From a checkpoint of a small transformer trained on Wikipedia.
Architecture: RMSNorm before each block, untied embeddings, capped logits.
Training: a variant of Muon for these matrices, 949M tokens, 7240 steps.
Each number is 500 + 50 x the weight over its row's rms, rounded and kept within 0 to 999. Layers, rows and columns count from 0. Numbers have three digits each. The size before them is the row's rms in percent of the matrix's.

# layer 2 MLP up, 2304x576, rms 0.0951, rows 1906-1920, columns 192-287
096:471480517541464529486504390536565525531431558555447440601492468457460475484476518527470481497412459498533397434439473437392540454482505531531425452532460524472526517517382441474377562518560499499525423489584561434444526459567480521456432474612524458356541493493471496515435483471435413463
112:506440459484422556487568486489555445496405490405506539460490519446485474528527534512493436449474424533503510581519562459540532468470525523482417547465509551502468497398542511494457495422390399512395574529506514456580476526530593440559529514439450504498556524624487468507465491493607463485
094:542503543555594492499551488416417520606474596484580514495398521505415524497467450504394528545556524551516473615568446478483501480437422544512543596534452516464437516546543566399485495572589585544399416516572523445516490495445553528554529511512504480589535507526495515540472578496425415568
097:498572522531529502549464531476522495515561410449400530430422466442509526428519488501463539483443417552538463470433454424410464513537552472532533461478540535472402576536589447480508500469400491550510414490413422557428464431464467536448507529452584487468508384498507553448579477483563549370
096:535382500546477475506509528546528512509560487412418576438483503514472526527548411510455512543567451486415470469573385420467476428475508599468499594535577583510517526509575526502420492452502548551531442514518418501428492508631449495434496451551546531499509504560417516572620478526464508409
099:627441504479490447445489448517558470401583608497507503411571564523434545551494462508483536501527518533519564412525422463497627386563512511491430577500474457490493524485545499518547565486550447525535543476526552534484546431603550565439615526433430429549544472533411469451524435564485482521
102:588489462525525438419476470479497506538547470476515485499530486511485463479446500539544501434543522427479408560553479482536572514420573442546530405608446471561565455425508534427449526598503552515401471471452447476480470526473534608604461495547566492483539411489562610510496540401522575495
105:490537456483522593411532597652497518538526485491463427347531496493422564452517608551524501478482421450446520481460463471499599454477491417483488583480540537576558445506459486453498470475425493515360542526494513510404604426532432478506511482412463485480545484545504479440475482452495419529
094:606470426454528474467506517551507531461542487460555477523490475449525486556539554566522469579464524479542527557560473457541431518477533427570478420526484576513523500512516549470497438447590537549480476457509459487474503485421527458450467521491526472518482451543524464545547516431558540562
115:480544557501535549545480561413587436476507549496502564501544540511450484543491501602459449505477556496579433479534430576474503469486517474431491481480572509490413480464593516452498578511446461554457551400480471573443548458502449540560522511527517473486549512480458539525474430466457494562
095:487480538510450483459475426531510543544544429528445521539522487538447507456447589561539508481522423578461490511538515443586437479515509499481492518500530554509575405537518524506461426501478511523495485422536539471458456476518474469420550489479444480514483546543474492541578573530502422467
103:497565474480335527409560502478464452447524452529481536519503508503504455502553404526519570506493483538441468463675509399541465493479468478515543449516548479578526522620489474452483505590484520491451477486435552491542508476466400578393482484494525555466550468543506481541564438495616440535
094:568514479476606488527452552473519533429492507476455430493430451447421485609474515513463449544531563311517503494521516462566501528475345435416446532529533523472554522475495445540507493497487526476546487421485578536531531508576482578432529445520530459560501485533482517513519521536444491504
102:451455498503575573567539435435525417504497447540453476494471499595563400491475543557529593501393503464567505523492497503492505474474461468532418527473516491471506525471513524515482538464565492602481431514453496511500525548496432519600515487516517472459571552591462528460510598502482360510
107:587548411441517514515652493476467417487448497390425565542541457505399490455457470502532421555664566517520508535525448425589505605472416522497377493625408536485446453399502609415483532427436454604591554377533475522490472533569471469501513507447485573512464455558487572448465522466487477499
# layer 2 MLP down (transposed), 2304x576, rms 0.0696, rows 1906-1919, columns 192-287
103:644514445471496447529516600437512442497563457482503594444485445583543500473541514468527461470689516490459558495497465551561447511470603505486523467540560591488440532483586585558521452474478599460533555572458503580495495572380458459526542558382514545532505521482522515584555498508552542498
106:507503556508524437450490486476362512469517430467477488440484496470415403573503445458493513528476420521545535551541531585481523547513438541486505408382453494516468602413438544480477507463513470498506417513556546504525526446507604500614529508426469501466580543487514558514567500525539432499
094:525510507506482538496499535588612555435538503454466498537580486503516493461525543455610415503423415489500470409443503534529492579570506370480470422462576457482551519425396477563463496446373423465629583477460530509499459549609449485486511492497502548482407528456536480502522398510585546444
098:516388579518510520452499503543409467459438467571599476546531489553502500564496425568513498465553579410508542506536562556575541525497482451478429489490545511574588575426397563593483500528531509505505532494588502477556495573550511446560539503527480508524502571456500474598496480557474502590
092:417622549425517471454530450448462487517412532502521449530470511471540477524425539499517543456383522501535557506441550500511491556482452461532492431443408412531492512484448436460540526519510482445487537385458488510555551495436527492509523529438435509545484467409567533468437477413545496611
085:351585454534434558444420496473456523598432468475490567607516472500606502434427562500531445520438487522546411551496629515470394523476484456509515425457534522442520478549578518449533462559494588473471490604505474473534509530427453427508393433609585579473510465548576452567461510414482507498
103:464477525480404593551521455502511531566423507587325546508471453449482509519450490386532393559500567468464542479498553522490399496465464565474535584450510549493464472521429531442559484387455487427540575481555564548528486513427489498420549587461491508501424477532413424479501585556506449524
114:566487522512529414545478489438553543519539549484505514572551602384577495424458452497445510458505546479508491520543532636531446447426561544531491603505498453553481534527446584483502457441484471388535518520538472450524412423515476471504499567504445558541494382552542585502477574510510492491
101:451472531524462545529417464441473487517424469565482470481520453554480487385464512481484451539535489519553459432438512538526512486553508563445495544503506498479434418464541398516474539482403459497483500517511622464495548510577468521511451494472491539444555556455478507467416474466412473525
106:515432520492590415467477499503471541508463516478431531528480415508518486463379471532520522543513497555455559508514559486495468521487516492562489429508572442473535490506498480443356543483467460462536478492515495539527417466523491543447434552487426589523450507504511463473525537587563498457
085:498574509549551446465528550476458433440499518497497534446449499460542526502451421480499408452444632497527497539480462488400509488562448459587463520517426449468520480466467571476512550472446453592496472528464493516568558507497471544606569529516454465515529437414529427505394443545432496470
104:486387572546641511487506557560480480483454592530542499485490501492541530498470487515462402533476469394548549504416466551553472462537469488649489448503518650520513485472500526457504468421548456490583441524549433458526584550556551457598483456484422504588527499534478433496496486558439527507
085:509443475463463445476492393497439465501499504498614510495590494486519471456525451571551425487515457505495531506485508523513562500464519451663520480511345597429507527537520507478529431423491441441411505521527472480414478502438472481561440588617590536495515487421518407474543512484476404471
116:571512428494529493455519565475549481503507506456534540527452511518503527480368555489547528483465451474510470511489459505531505463559516454499486505531383440486586489551494595525474507474501551548567466492522476513568513403405542619330432498469511507520396468427571565526544464434471506403